Weights of a small transformer language model.
Size: 14 layers, width 96, 3 heads of 32, vocabulary 4096, 2.01M parameters.
Architecture: LayerNorm before each block, learned positions, biases.
Training: 125M tokens, 7642 steps.
Each number is 128 + 24 x the weight over the matrix's rms, rounded and kept within 0 to 255. Layers, rows and columns count from 0.

# layer 3 attention query, 96x96, rms 0.119, rows 0-71, columns 0-95
[[129  83 141 111 146  88 154 142 169  96 139 128 121 134 123 111 136 124 123 126 149 158 174 154 117 128 140 114 140 119 114 130 129 105 119 149 135 132 124 137 115  96 130  88 119 142 129 111 139  99 116 162 112  95 153 113 104 147 127 139 113 136 141 144 115 132 111 148 134 102  98 143 148 129  98 153 139 145 153 128 106 116 179 140 152 121 121 146 107 141  93 133 115 137 156 120]
 [171 154 170 107 126 146 158 108 135 157 157 119 150 119 105 110 132  57 114 104 126 116 116 109 167 153  88 123 171  77 104 134 119 107 113 172 123 118 202 164 101  78 124 165 122 103 127 104 148 147 145  86 171 107  71 113  96 106 148  95 101 137 112 125 142 131 160 147 102 153  81 138 129 151 148 119 109 149 142 114 110 138 173 107 128  91 110 137 174  86 110 122 124 115 124 107]
 [161 123 149 128 130 133 135 124 126 156 119 122 168 160  93 139 124 144 108 173 125 140 148  85 125 114 103 137 138  97  82 133 115 132 136 118  77 103 136 109 126 104 143 135 101 160 116 160 122 126 128 140 152  97 150 114 130  91 114 152  95 117 160 115 155 116  87 158 105  78 102 124 115 159  59 104 147 138 120 167  94 144 114 130 145 165 128 138 107 162 147 170 149 114 140 160]
 [147 129 137  95 116  93 163 132 146 111 126 120 110 116 100 101 116 129 128  99 164 135 170 130 139 125 119 110 115 123 134 137 124 108 106 147 116 159 144 132 114 113 150 130 123 168 134 112 138 117 117 147 124 116 131 113 134 108 162  94 113 152 121 142  90 134 134 126 126 127 115 127 127 132 153 129 112 151 141 138 107 128 190 111 155 108  98 128  96 145 103 142 119 152 169 129]
 [119 140 116 151 116 130 114 146  94 125 138 151 102 138 170 162 125 225 148 138 122 133 103 145 119 128 161 124 105 153 129  99 120 159 128  82 133 117  87 101 162 183 122 100 151 132  68 144 131 103 135 134 144 152 157 153 139 146 106 153 147  76 131 138 139 133 112 106 166 135 168 138 122 116 116 111 135 107 134 170 175 129  67 137 127 169 157  96  78 122 127 101 139 148  99 132]
 [118 126 103 155 118 169 119 124 102 130 137 169 119 134 125 153 147 194 166 154 127 131 142 144 113 128 139 121 126 165 141 120 103 153 118 100 143 125 123  88 142 136 113 128 123 141 103 148 120 117 130 116 163 107 162 161 135 116 110 129 143  98 128 133 150 137 142 102 147 129 167 104 106 142 132 112 124 130 126 124 142  98  75 145 124 144 162 130 127 128 142 129 158 130  64 112]
 [140  87 155  97 142  83 124 139 170 103 122 118 129 155 120 120 129 145 111 134 154 167 165 147 142 126 138 102 123 119 114 137 135 125 147 150 110 123  84 153 103 126 168  98 132 131 142 128 133 115 120 163  92 138 149 114 113 147 124 159 123 125 159 124 122 144  82 139 108  85 112 154 144  81 114 128 140 129 109 125 130 122 152 114 134 150 116 156  99 152  90 125  96  95 187 139]
 [123 132 115 118 119 154 157 139 147 135 144 170 150 139 106  92 137 106 188 144 170  91 146 159 100 128  99 136  75 130 176 146 122 115  98 145 169 120 132 143 106 135 118 129 137 124 114 112 121 130 131 127 117  86 122 123 110 112 138  98 115 168 125 105 103  91 115 150 137 103 132  93  98 129 135 144 139 139 110 120 151  84 152 156  96  95 133 150 154 134 156 127 153 126 112 100]
 [149 156 124 132 131 146 152 128 105 145 126 147 117  98 101  91 131  32 117 105 155 101 114 135 153 108 108 150 116  99 118 121 142  91 153 154 149 124 147 143 116 111 141 146 123 118 149 106 146 163 130 102 122 128  68 103 102 127 146  96 106 153 124 125 131 103 170 121 139 148 103 115 135 114 174 145 131 135 105 119 129 110 156 133 148  96 120 132 194 109 130 141 114 117 153 118]
 [106 110 118 125 141 134 182 134 144 124 131 152 169 110 136  76 110  88 149 108 152 111 145 155  98 122 118 144  99 121 143 148 129 106  82 144 138 137 109 159 108 107 129 100 161 108 118 113  84 133 130 139 102  92 100 141 100 161 115 115 139 156 163 119 105  95 122 146 119 110 171 109 133 162 124 150 108 122 127 123 129 125 159 142  96 109 154 151 140 108 135 114 149 133 107  69]
 [131 164 111 156  97 163 121 131  97 148 128 130 115 147 148 159 137 166 123 149  66 167 103 103 145 137 121 147 122 130 122 141 124 175  96 108  90 133 144 114 151 133 128 116 133 136  83 158 137 119 108  94 169 113 133 163 129 127 102 141 130  80 115 112 156 141 123  99 138 163 170 114 143 122 113  92 126 132 140 131 125 167  76 133 117 130 145 126 109 133 155 111 137 137  87 156]
 [113  95 138 114 158 113  98 135 154  96 125 106 126 181 156 117 106 143 121 124 105 146 148 132 123 103 139  95 116 143 122 125 123 157 138 123 112 136  90 133 144 159 117 109 159 131 160 120 136 110 126 165  94 164 165 132 152 163  88 162 177 110 150 101 111 134  96 124 139 108 159 167 137 111  87 143 141 128 143 145 132 163 122 127 155 154 135 127  70 143 127 104 114 138 149 127]
 [119 131 127 136 146 103 108 146 122 116 125 127 110 126 185 125 121 172 117 137 129 157 108 127 129 126 177 126  97 146 136 114 127 150 153 107 114 119  80  98 157 165 142 120 121 105 118 139 129 114 124 150  91 160 141 100 156 161 117 178 146  86 112 140 121 135  98 120 146 127 123 161 121  94 137 136 140 124 108 155 142 101 105 111 106 165 152 110  82 137 114 128  83 142 148 144]
 [123 155 126 163 100 134 146 101 105 149 140 144 119 116 128 138 136 122 131 135 114 114 113 125 121 158 127 133 117 121 128 118 150 106 103 119 128 125 167 110 130 134 129 141 118 154 114 127 147 153 135  96 151 109 103 158 107 109 161 113 116 118 122 151 160 130 182 118 150 183 141 107 128 144 156 105 103 123 130 129 137 126 114 140 116 108 138 102 163 132 142 125 144 131  74 114]
 [145  85 165  94 141  94 114 148 169 106 145 109 131 129 143  96 126 142 114 129 138 140 146 133 130 110 150 120 156 105 100 115 124 125 139 125 135 145 102 146 122 109 131 100 127 104 152 114 140 110 116 160 115 155 139 107 132 152 127 152 127 127 158 127 113 137 113 131 125  98  85 167 140 126 128 139 150 151 127 120 118 133 167 101 134 144 128 155 107 145 100 130 116 116 185 139]
 [142 152 132 123 133 129 126 119 138 175 134 124 129 170  89 108 124 113  86 163 151 152 161  92 181  98 146 145 129  97 128 103 135 133 165 126  79 102 143 125  89 101 166 158 103 142 130 145 161 127 133  95 152 113 101  92  94  92 132 110 108 103 158 112 143 127  99 157 111 141  30 150  82 141  78  91 138 148 118 184  98  76 143 142 171 127 120 132 122 145 103 182 120  97 166 181]
 [113 123 138 168 150 148 100  90 153 151 137 134 118 168 163 163 143 146  95 166  72 179 103 111 122 141 147 155 154 138  75 101 138 174 132 120 122 108 123 154 141 135 114 135 155  95 147 165 146 152 140 106 117 128 141 137 132 169  87 189 136 112 136 128 170 144 135 127 129 124 127 150 152 123 104 109 129 107 117 115 124 122  59 134 134 150 151 127 114 146 115  84 132  92 107 138]
 [116 115 183 101 142 112 127 100 160 140 124 137 137 172  53 130 140 127  92 160 119 134 160 114 142 110 148 134 145 121  86 128 144 121 128 136  69 136 166 182 103 103 164 116  79 151 169 134 142 129 122 136 178  68 155 119  77 103 140 117 107 142 165  69 166  97 108 169  91 136  84 126 134 159  80  71 102 126 137 158 107 102 140 135 134 168 113 132 132 154 119 181 133 102 139 162]
 [154 142 136 124 117 143 182 129 155 154 111 169 147 116  88  95 156  87 159 131 159 113 142 160 139 139 111 137 112 110 134 137 132  75  72 170 149 141 169 152  95  92 134 108 110 139 108 104 139 128 130 110 145  72  90 110 107 104 143  86  78 150 122 162 134 100 152 150 145 134 143  87 141 159 158 130 148 139 123 109 142 107 190 147  91  92 124 156 177 111 111 128 147 133 121  73]
 [109 124  82 147 138 136 141 137 101 146 132 147 119 121 142 114 123 131 170 133 137 103 105 119  83 115 112 132  82 161 173 142 113 145 161  75 135  92  93 116 140 178 113 148 141 121 129 137 119 142 147 140  54 144 135 124 185 138 124 162 155 135 110 139  73 113 100 123 157  69 148 121  71 116 153 153 104 115 126 151 137 105  74 121 128 161 159 125 128 136 160 154 135 135 127 138]
 [147 136 126 138 100 159 139 113 112 150 131 131 123 129  95 144 148 136 145 152 123 140 117 151 145 149 115 141 156 134 115 118 137 129 113 126 154 134 153 129 137 132 123 143 128 140 119 148 141 120 116 109 158 100 131 144 124 108 126 113 110 110 104 139 163 143 149 124 121 142 134 112 144 124 116 124 104 133 125 111 136 130 115 136 140 137 138 128 135 117 143 109 143 123  85 114]
 [152 146 122 140 114 155 153 101 106 133 115 138 141 124 109 141 134 112 136 156 135 128 120 111 148 132 107 152 113 114 133 128 131 108 100 118 119 119 167 128 139 121 119 128 130 139 104 131 105 143 141  84 170 119 105 137  97 106 128  97  88 143 112 124 161 129 151 147 129 148 158 102 138 141 140 108 114 115 141 128 128 122 109 133 111 107 130 109 155 103 147 127 145 122  76 108]
 [144 150 127 162 100 151 119 125  98 122 127 140  97 124 149 169 152 187 118 155 109 142  80 131 123 153 149 139 110 142 112 111 124 147 126  89 120 129 127 114 125 136 126 100 125 140  94 135 124 118 123  98 134 148 122 146 119 132 140 150 129  99 121 162 144 123 169 109 178 177 154 130 128 118 159 103 124 118 141 131 173 114  83 140  87 140 127  83 116 127 121 123 121 119  91 128]
 [116 148 137 160 129 129  81 127 104 137 151 145  96 135 176 156 133 204 118 162 113 137  64 137 140 122 151 145 145 143 110  99 113 172 157  84 124  95  76 115 179 169 108 118 140 113 108 153 132 135 131 132 115 177 133 124 151 153  95 185 124  69 133 126 154 140 150 109 161 122 126 139 132  87 132 113 111 138 101 126 173 106  80 127 103 169 159 104  91 119 134 104 107 124 101 146]
 [145 161 115 148 117 176 149 106 106 147 126 148 130 124 134 158 117 131 110 147  93 128 119 105 134 133 118 155 120 130 142 137 112 135 106 113 118 124 149 136 138 115 140 139 129 116 122 144 122 150 124  97 178 117 119 163 121 113 113 141 136 110 103 114 159 130 174 132 140 171 164 107 128 148 143  97 112 116 145 114 136 155  93 142 115 119 129 127 154 115 168  92 145 124  57 132]
 [147 166 152 165 154 111  83 130  83 120 133 137  91 102 194 131 132 136  75 118 109 120  57 129 147 128 158 151 132 122 102  98 129 160 191  93 120  98  96 115 156 153 115 129 117  84 139 118 150 141 142 125  72 225  84  88 160 182 120 182 149 109 126 146 160 137 151 103 185 149 118 145 118 104 149 134 143 113 112 125 148 135 134  94  92 145 120  84 126 118 127 123  93 131 128 146]
 [141 153 143 145 127 132 165 118  96 100  96 138 156 100 136 107 133 109 114 111 141  71  99 153 170 143  83 160 129 102 128 148 124 115 110 146 113 122 136 159 128 107 142 108 127 120 147  87 117 140 110 117 102 108  87 130 107 128 174 143 125 145 122 126 146  93 165 122 150 159 177 154 147 122 198 128 105 145  97  82  97 142 183 124 111 104 133  96 135  97 121  96 132 121 127 115]
 [127 147 104 123 108 151 126 135 101 150 136 156 115 120 109 159 141 176 164 124 125 103 121 115 119 134 142 135 125 161 160 129 120 128 103 120 137 156 138  99 142 132 125 135 116 166  86 127 103 106 128 127 163 124 137 149 125  98 126 119 130 141 102 136 124 153 168 110 135 143 169 111 129 151 136  89 130 139 145 141 157 132 102 125 119 127 128 115 117 115 162 137 156 134  79 150]
 [108  77 148 104 143 105 111 146 170 120 144 123 130 152 134 107 126 121 117 123 137 141 143 144 123  90 140 113 124 123 124 124 138 129 141 120 130 134  87 123 124 130 135 119 128 118 150 123 135 126 108 181 109 138 161 112 152 170 100 158 133 119 165 124 105 150  86 137 113  89  98 142 130 114 110 144 144 133 119 115 127 133 138 110 149 146 145 140  88 147 104 135 118 121 207 152]
 [121 169  96 149  84 172 134 126  94 147 125 139 149 131 121 139 138 142 150 134 120  96 112 106 113 142 117 149  93 145 139 114 128 106 130 108 135 138 142 112 147 141 123 141 139 133 103 146  98 144 139  79 153 114 126 142 122 107 139 111 124 134 111 111 146 133 152 137 129 155 172 104  98 143 143 117 104 124 122 130 125 140  68 132 107 123 144 114 154 125 151 141 139 125  83 123]
 [131 125 102 108 127 118 146 144 157 109 119 121 161 126  88  86 122  57 128  91 187 101 171 136 112 132  78 144  83 135 149 147 150  87 121 155 114 140 124 155  79 122 169 170 121 134 153 109 125 117 120 131  99 101 128 114 132 113 162 113 121 163 160 128  96 117 117 167 111  95 108 132  91 133 156 154  92 139 140 112 101 115 174 100 129 124 108 143 158 138 102 145 124 123 163 120]
 [ 95 117 138 149 132 118 114 106 144 142 129 105 110 130 164 143 167 133 134 122  83 109  85 108 103 140 138 119 103 170 138 139 112 145 128  87 152 139 124 138 153 166 150 119 138 109 134 151 109 140 120  70 138 177 154 129 131 153 136 149 153 151 156 120 113 162 143  91 128 166 168 108 116  99 132 114 134 114 143 156 167 141  76 114  87 126 114 112 143 143 145  68 128 113 129 147]
 [115  92 143 129 170 120 118 155 108  95 137 139 137 106 142  92 139  79 152 110 137 114 150 150 101 134 137 112 140 114 116 120 127 126 146 186 144 140 134 146 107 136  91 113 104 105 124 121 112 140 142 134  93 154 111 105 156 120 147 143 137 150 127 136 109 135 134 105 108 105 111 139 142 113 159 133 132 106 138 118 146 111 130 110  91 101 124 137 156 124 122 142 120 157 169 114]
 [135 135 145 104 122 128 156 106 100 115 136 128 123 134 107 124 163 136  76 158 106 153 145 107 148 103 128 125 133 142 156  95 101 125 118 133  87 150 140 128 125  91 106 138 139 142 126 121 165 119 135  98 169 119 154 146 105 114 151 134 101 104 113 153 133 108 160 177 123 152 127 123 118 167 155 113 112 140 142 115 125 102 146 173 152 165 114  91 112 122 120 149 115 122 103 132]
 [143 148 199 104 115 134 120  88 143 111 154 123 122  96 121 177 131 178  76 112  79 133 110 112 171 130 131 116 125 123 125 121 112 108 155 107 108 130 133 178 179 125 122 137 141 124 111 115 125 150 122 111 135 186 201 144 120  88 153 131  95  95 144 155 126  96 144 163 121 152 124 151 109 160 162  95 113 144 139 122 130 104 162 148 171 160 107 100  95 115 151 115 133 106 130 140]
 [141 192  93 139 136 150 147 140  98 143 144 137 129 122 121 130  95 142 133 134 106 114 112 119 134 139 121 134  99 120 110 104 105 154 108 106 121 148 147 101 126 148 118 147 130 128 135 143 111 131 152 100 130  93 107 132  95 139 116  90 135 150 104 120 142 126 136 137 151 151 168  89 123 152 112 145 110 155 144 137 126 143 133 135 141 116 134 106 147  92 159 176 132 134  86 112]
 [125 150 132  87 127 112 193 145 162 119 150 175 138  47 151 115 121 145 104 117 121  79 184 130 139 133 108 117 139 142 105 112 118  78 154 119  69 140 181 181 136  72 123 112 137 103 108 133 133 109 127 125  69 117 125  92 106  94 168 150 119 113 125 127 135  87 123 164 122 131 111 127 106 125 156 104 135 112 124 199 144  99 198 127 148 110 121 119 133 134 102 159  98 132 153  90]
 [134 179  99 120 124 135 149 141  92 139 131 173 144 117 137 104 104 132 141 124 113 130 128 116 149 154  89 132 125 129 102 143 110 104 111 101 135 131 149 111 119 117 143 146 151 120 113 125 123 118 133 110 132  93  94 130 106 135 125 103 134 122 111 104 146 106 149 118 142 162 139  82 110 160 105 136 138 163 133 126 128 159 146 136 126 113 127 151 175 104 163 154 151 126  93 129]
 [113  87 165 108 145 104 123 126 151 125 133 129 123 107 149 133 135  82 122 134 128 115 143 119 107 122 158 133 127 133 124 130 132 106 173 136 137 127 118 163 113 106 112  99 136 114 122 122 109 115  79 162 103 155 143  99 171 112 139 163 124 122 167 104 129 121 114 132 105  89  78 156 153 105 127  90 135 101 117 148 138  98 134 123 101 126 136 153 108 160  89 119 124 124 174 126]
 [150 138 158 140  79 129 164  96 174 156 143 156 121 113 175 172 150 121  86 142 108 151 130 107 149 136 112 140 139 166 151 118 121 104 141  88 124 119 143 149 113  67 160 109 162 111  95 121 163 121 102  88 128 123 160 163 150  88 139 170  89  86 147 118 148 104 130 139 137 131 108 130  85 128 116  73 119 168 125 157 127  94 153 138 155 154  96 150 116 150 126  96 130  98 119 137]
 [129 169 123 111 121 135 183 134 152 136 124 184 118 124 189 121 107 135 156 149 102 149 140 142 148 107 110 147 126 176 101 134 134  93 140 120 107 123 168 130  99  98 148  87 150 119 128 129 105 108 104 143 118  72 137  97 139 120 139 172 131  97 123  95 148  99 101 100 132 134 103 112 122 124  70 113 155 111 128 174 121 102 145 121 159 107 134 162 126 134 120 148 126 121 137 114]
 [123 140 144 130 106 115 129  99 161 151 150 126  94 117 108 165 152 178 110 140 124 138 127 116 165 102 155 138 113 145 120 111 160 101 135 118  61 127 140 128 134  80 159 128 121 117 127 143 129 125 114 143 120 126 183 129 145 123 142 145 109  87 151 138 165 127  93 155 126 137  69 159 136 143 119 104 122 114 115 168 113 101 172 141 148 169 135 119  74 142 108 135 125 109 136 110]
 [102 115 125 124 136 106 134 115 158 130 168  95 113 142  96 169  97 146 143 126 167 137 147  96 127 127 175 136 117 138 131 112 148 124 129 131 111 134 118  85 129 161 133 119  84 132 119 178 131 120 143 155 132  80 132 145 111 121 111  76 139 152 146 168 122 204 120 147 111 150 116 147 183 149  80 118 125  92 155 189 119 118 129 120 120 112  93 125  91 160 107 127 144 138 172 118]
 [130 172  94 131 146 144 153 128 103 119 140 153 123 146 131 126  92 126 156 152 124 115 120 115 136 136 111 142 109 128 109 126 107 151  93 136 121 144 150 102 114 142 131 150 145 130 121 151 123 120 141  93 130  88 101 135  94 135 139 110 125 136 122 117 140 126 148 103 138 153 151  87 111 172 133 139 122 143 147 128 142 148 127 146 131 117 125 136 173 102 154 135 135 121  91 145]
 [106  73 161 124 129 120  98 129 174 116 145  98 122 117 114 147 150 130  95 115 132 132 128 153 122 115 154 105 134 114 147 123 154 115 150 131 122 117 115 159 138 114 131 100 105 116 127 130 122 140 124 156 107 169 170 122 161 123 123 166 125 114 144 134 117 140 103 142 122  95 103 167 143  89 149 123 137  86  97 130 113 120 121 128 131 150 128 142  86 167 100 102 119 105 185 124]
 [147 175 104 125 124 138 165 116 115 144 127 161 149 123 109 116  84 142 133 133 112 120 110  95 143 138 101 125 105 128 107 116  97 133  97 120 118 155 145 110 126 135 112 161 153 144 123 129 127 125 139 101 134  94  98 125  86 123 119  89 117 112 102 120 138 123 160 118 150 159 160  94 122 155 106 138 142 142 149 138 122 144 147 145 134 121 119 128 157 109 164 167 139 126  89 111]
 [141 137 139 133 100 123 153 122  95 122 119 140 130 114 116 118 111 121 114 146 139 135 146 115 134 165 109 111 179 101 144 103  96 100 101 132 151 138 146 137 131 107 146 153 138 124 100 105 138 127 157  84 144 140 123 151 107 119 123 108 101 152 103 164 112 152 161 161 105 166 167 103 124 151 169 126 122 174 137 130 138 125 172 178 124 159  94 106 158 114 147 137 106 145  85 140]
 [127  99 185 106 115 113 156 106 195 152 134 152 136  66 155 145 128  84  81 118  98 112 174 101 157 144 151 115 162 155 130  99 120  46 177 107 123 112 144 199 123  71 129 101 155 106  97 102 137  95 118 124 138 146 172 126 189  84 143 148  97 122 156 125 142  95 133 160 110 124 109 141 131 129 135  85 150 130 143 166 139  75 195 154 147 146  85 155 133 152 106 120  99  93 146 100]
 [146 111 131 150 121 125 132 125 106 101 125 150 140 115 167 118 132  88 124 155  70 167 131 126 146 143  91 134 142 132 132 117  96 135 147 128 133 120 140 176 135  98 130  95 145 139 139 107 153 167 126 103 139 134 180 109 152 111 156 158 101 112 131 104 135  92 138 132 136 120 125 104 100 107 139  92 139 159 143  93 102 100 115 154 115 176 138 146 159 110 132 120  99 137 104 137]
 [153 129 143 133 109 120 137 119 111 114 132 158 165  68 179 134 111  89 121 132  67 151 133 114 132 168  63 120 139 138 121 165  87 107 155 121 145 122 159 168 150 121 156 122 156 108 110 106 130 128 122 103 126 166 146 114 133 119 130 161 115 140 142  90 128  69 152 120 111 122 162 104  95 137 158 116 161 182 114 120 147 139 150 165 135 133 118 132 185  79 156 134 112 118  93 145]
 [102 182  72 148 122 138 102 124 106 117 110 120 141 186 152 126 123 200 164 131 125 168  96 125 119 127 118 142 111 139 111 148 128 175  99 106 104 104 125  76 131 147 130 163 141 130 133 175 120 115 115 136 134  86 129 145  83 174 114 136 184 104 129  89 157 122 124  96 152 129 130 128 111 122  61 146 128 109 102 115 126 139 107  96 136 140 144 140  90  85 152 118 145 112  99 158]
 [118 151 123  99 120 149 125 120 155 148 136 152 126 136 195  97 128  97 150 141  97 143 157 138 117 103  99 135 108 164 118 137 116 128 119 115 152 116 120 161 112 145 134  99 164 119 119 122  96 114 120 113 146 126 161 105 153 139 110 172 157 122 160  93 163  79 103 107 142  68 115 129 127 122  72 134 155 105 125 136 107  86  93 109 123  93 146 153 132 147 135 117 148 116 111 138]
 [140  70 166 124 129 120  94 126 148 119 134 108 137 114 126 153 183 136 104  87 115 114 131 134 120 118 153 107 139 124 151 133 146 109 181 116 122 128 127 147 132 129  95 115 117 103 124 114 140 146 110 161 126 189 142 118 142 104 134 160 127 118 148 145  95 132 126 153 100  94  78 150 114  94 164 126 145  98 108 124 161 133 103 112 155 151 114 116  94 154 108 103 133 110 180 120]
 [164 127 146 105 120 134 162 123 162 123 115 168 135 101 186 103 142 107  96 147 105 115 133 129 118 148 103 123 131 157 142 128 112  90 134  94 164 111 142 158 135  87 153 102 168 120  94  94 143 116 116  98 112 142 134 125 153 115 138 151 126  99 147  99 140  58 136 136 131 128 126 113 100 141 161 117 166 135 127 146 126 116 128 160 141 127 119 160 135 127 134 128 115 103 131 123]
 [123  58 165 115 130 121  97 125 133 114 141 101 119 124 121 131 182 122 104 139 136 140 145 139 107 113 161 134 135 126 146 109 147 113 164 134 118 107  83 136 120 130 135 111 113 111 128 104 129 119 117 169 114 172 156 118 171 133 157 171 128 116 156 140  96 124 123 139 120 100  87 177 118 102 148 127 147 108 109 119 136 106 117 117 121 151 120 116  92 166  67 102 108 130 195 120]
 [148  83 170 103 131 104 154 100 197 170 129 142 121  83 121 150  98  98  77 117 124 104 158  88 131 145 151 138 122 133 126 117 124  64 193 129 155 110 122 146 129 102 146 108 140 104 109  99 122  94 120 118 149 136 132 142 167  83 136 118 113 141 146 130 105 124 137 154 104 145 122 123 147 163 108  92 158 143 158 170 168  98 171 143 125 101  83 156 127 116 123 123 109 110 155 108]
 [104 149 141 103 123 120 138 125 111 121 143 110 117 127  91 179 145 219 119 118 127 162 143 105 147 109 140 108 133 143 127 141 128 119 116 109  33 159 145 115 153 131 148 130  99 134 132 145 124 146 114 134  91 108 163 127  73 129 142 126 140  90 141 137 121 145 113 158 149 157 115 134 116 147  99 105 111  95 104 174 107  94 150 129 181 170 114  94  76 143 115 126 139 113 153 118]
 [127  85 167 143 116  97 116  97 168 163 136  84  93 116 111 175 134 161 112 133 130 140 123 117 136 125 180 120 142 110 145 120 146 112 136 114 130 120 109 153 136 108 143  98 110 121 127 107 128 149 111 151 134 159 180 148 173  98 120 124 121 113 128 138 118 155 123 163 101 128 110 154 137 135 135  94 123 128 129 168 145 113 154 133 156 168  99 119  83 172 123  96 148 104 156 131]
 [127 194  80 119 139 133 135 127 101 130 141 161 136 131 129 116  95 122 152 131 106 116 105 124 142 136  87 132 103 132  89 136  86 140 101 122 134 135 146 115 128 145 107 161 144 136 130 143 119 124 145 102 141 104  73 134  78 139 111 109 148 131  94 121 154 114 139 116 151 177 159  78 114 164 121 130 112 136 140 126 147 160 126 141 141 108 118 127 172  96 154 172 131 117  86 129]
 [136 140 138 130 103 118 142 101 107 135 109 142 126 128 119 154 106 124  73 153 124 145 135 106 133 143 105 116 140 129 162  94 112 104 106 111 118 138 138 130 128  85 121 155 136 130 119 123 154  93 137 102 143 152 156 134 123 129 145 114 125 111 125 152 133 114 163 158 123 167 138 125 102 145 172 115 125 156 113 123 125 124 142 157 136 156  98  99 162 129 131 118 110 134  73 147]
 [104 135 120 109 158 129 129 133 160 158 138 132 101 131 116 150 112 147 142 136 144 122 147 127 114 107 186 136  86 120 134 112 140 121 147 122  99 145 119  99 136 138 119 122 120 127 122 155 115 118 137 134 100 123 134 134 120 127 118 110 167 146 149 151 118 160 133 130 125 133 111 162 155 125  89 121  88  87 142 153 126 116 109 105 118 112 135 112  97 124  94 106 115 135 156 129]
 [127 150 115 177 112 152  95 110 135 152 123 112 150 184 129 156 126 156 126 143 118 147 104 152 121 116 132 170 136 147 145 122 138 164 101  69 168 109  77  91 132 143 133 127 150 147 107 126 147 120 130  91 160 132 169 148 148 159 111 107 145 117 142 100 153 140 123 130 149 115 126 116 149 124  94 110 134 125 106 112 125 147  73 108 131 142 118 127 135 129 154  79 160 104 107 172]
 [132 143  86 140 145 139 105 128 117 131 139 110 120 190  84 104 120 151 157 166 130 144 100 126 127 125 123 155  98 100 135 121 139 162  93 100 151 145  94  90 126 182 117 139 126 138 148 134 144 144 146 116 132 105 119 150 104 177 105  89 133 142 114 140 165 164 147 129 132 151 125 121 123 156 135 145  88 139 145  97 113 142  83 115 120 136 136 133 144 118 167 137 160 129 132 151]
 [119 127 104 135 147 121 109 146 154 133 138 134 119 117 121 130 105 152 180  98 131  84  69 109 104 143 146 126 119 103  85 129 141 149 147 142 183 140 121 134 143 158  82 150 123 135 137 167 114 141 140 162 144 118  81  99  95 151  83 109 115 168  88  83 134 164 111  83 130 126 159 134 147 111 114 151 107 110 172 129 124 165 115 105  98 102 147 152 145 105 167 175 154 145 156 131]
 [158  98 129  96 123 133 145 111 139 135 132 151  86 113 170 130 151 136 137 136  77 140 139 134  70 126 132 172 127 119 116 130  79 166 123 118 140 161 134 154 121  95  79  96 125 106 162  92 129 114 145 169 145 131 134 125 127 154  60 168 150 139 101 109 181 119 131 128 171 101 166 136 149  95  93  69 144 143 127 146 171 123 157 154 166 111  55 177 122 132 117 115 101 120 144  69]
 [ 73 140 109 124 165 129 106 129  74  89 149 134 177 116 115 123 126  74 180 120 159  93 139 161 130 123 103 114  91 153 114 128 178  91 145 155 112  96 110 156 139 154 188 146 131 137  98 167  95 161 130  99  99 131 141 136 158 103 165 101 116 157 182 133  99 116 128  96  91 136 133 124 113 153 150 185 104 109 140 154 176  92 118  83  81  69 145  92 177 149 118 159 106 119 129 100]
 [115 180 124 126 165 140  95 151  79  96 128  83 139 132 143  91 114 118 111 139 168 131 135 152 127 134 145 135 114  95 149 143 123 160 124 119 143 136 110 100 124 148 106  89 129 151  95 114 138  93  83 133  80 184 132  92 116 174 131 118 157 111 133 132 122 101 178 106 146 133 151 137 163  92 175 162 133 134  71  90 160 156 145 102 105 170 139  98 109 108 105 122  85 167 117 191]
 [161 139 111 107  85 138 122  82 152 139 136 138 113 126 141 122 167 136  84 113  93 137 123 101 109 160  85 116 119 131 145 122  93 135 183 151  80 109 123 135 117 133 127 101 107 109 177 111 113 134 144 135 141 175 126 152 109 137 149 155 134 117 136  84 121 113 104 143 147 124 137 175 129  71 133 107 131 112 117 124 129 152 135 114 146 150  95 127 108 135 117 127 127 155 166 129]
 [101 106 157 143 145 101 171 143 149 146 131 165 115 112 117 155 103 122 159 112 117 141  99 148 130  85 181 165 118  98  80 156 148 129  90 108 172 164 154 162 120 117 104 106 140 123 125 122 133 117 116 155 118  67 152 116 112 110  96 135 146 164 142 140 138 137 106  93 130  70 140 101 130 169  75 145 109 154 129 160 177 119 178 137 105  90 164 131 141 102 131 112 104  99 140  91]
 [144 188  79 132 138 141 127 125 100 126 111 139 123 121 136 109  99 156  94 121 122 122 127  99 174 134 100 133 139 135 148 128 110 153 126 136  69 132 159  81 187 118 125 138 123 132 129 108 122 101 142 111 178 127  90 163 100 125 131 141 149  91  98 111 115 112 186 148 138 166 165 110 121 128 153 100 106 154 119 147  84 180 130 126 137 125 139 133 120 130 166 151 150 159 111 174]
 [120 178  94 131 151 147  76 126 119 117 138 120 142 119 125  89 128 135  99 148 147 130 123 107 173 160 105 124 122 125 177 113  96 145 154 148  93 123 128  84 167 155 141 132 136 124 124 136 116 111 130  87 145 160  98 148 137 130 153 104 137 106 132 122 104 100 177 132 123 158 154 131 143 115 177 142  80 140 114  99 124 181  92  85 115 169 129  98 121 113 150 163 142 138 119 221]
 [132  78 150 123  88 111 157 108 172 136 130 140 114 129 157 181 164 113 162 103 109 128 134 151  84 133 137 121 130 148 111 114 154  82 132 140 142 104 131 178  97 129 147 133 120 112 141 132 104 178 134 143 119  84 163 126 125  99 124 154 114 136 132 143 164 157  71 112 151  94 105 128 104 132  80 133 136 113 162 174 126  44 125 143 124  99 128 140 160 148  81 111 134 127 149  51]]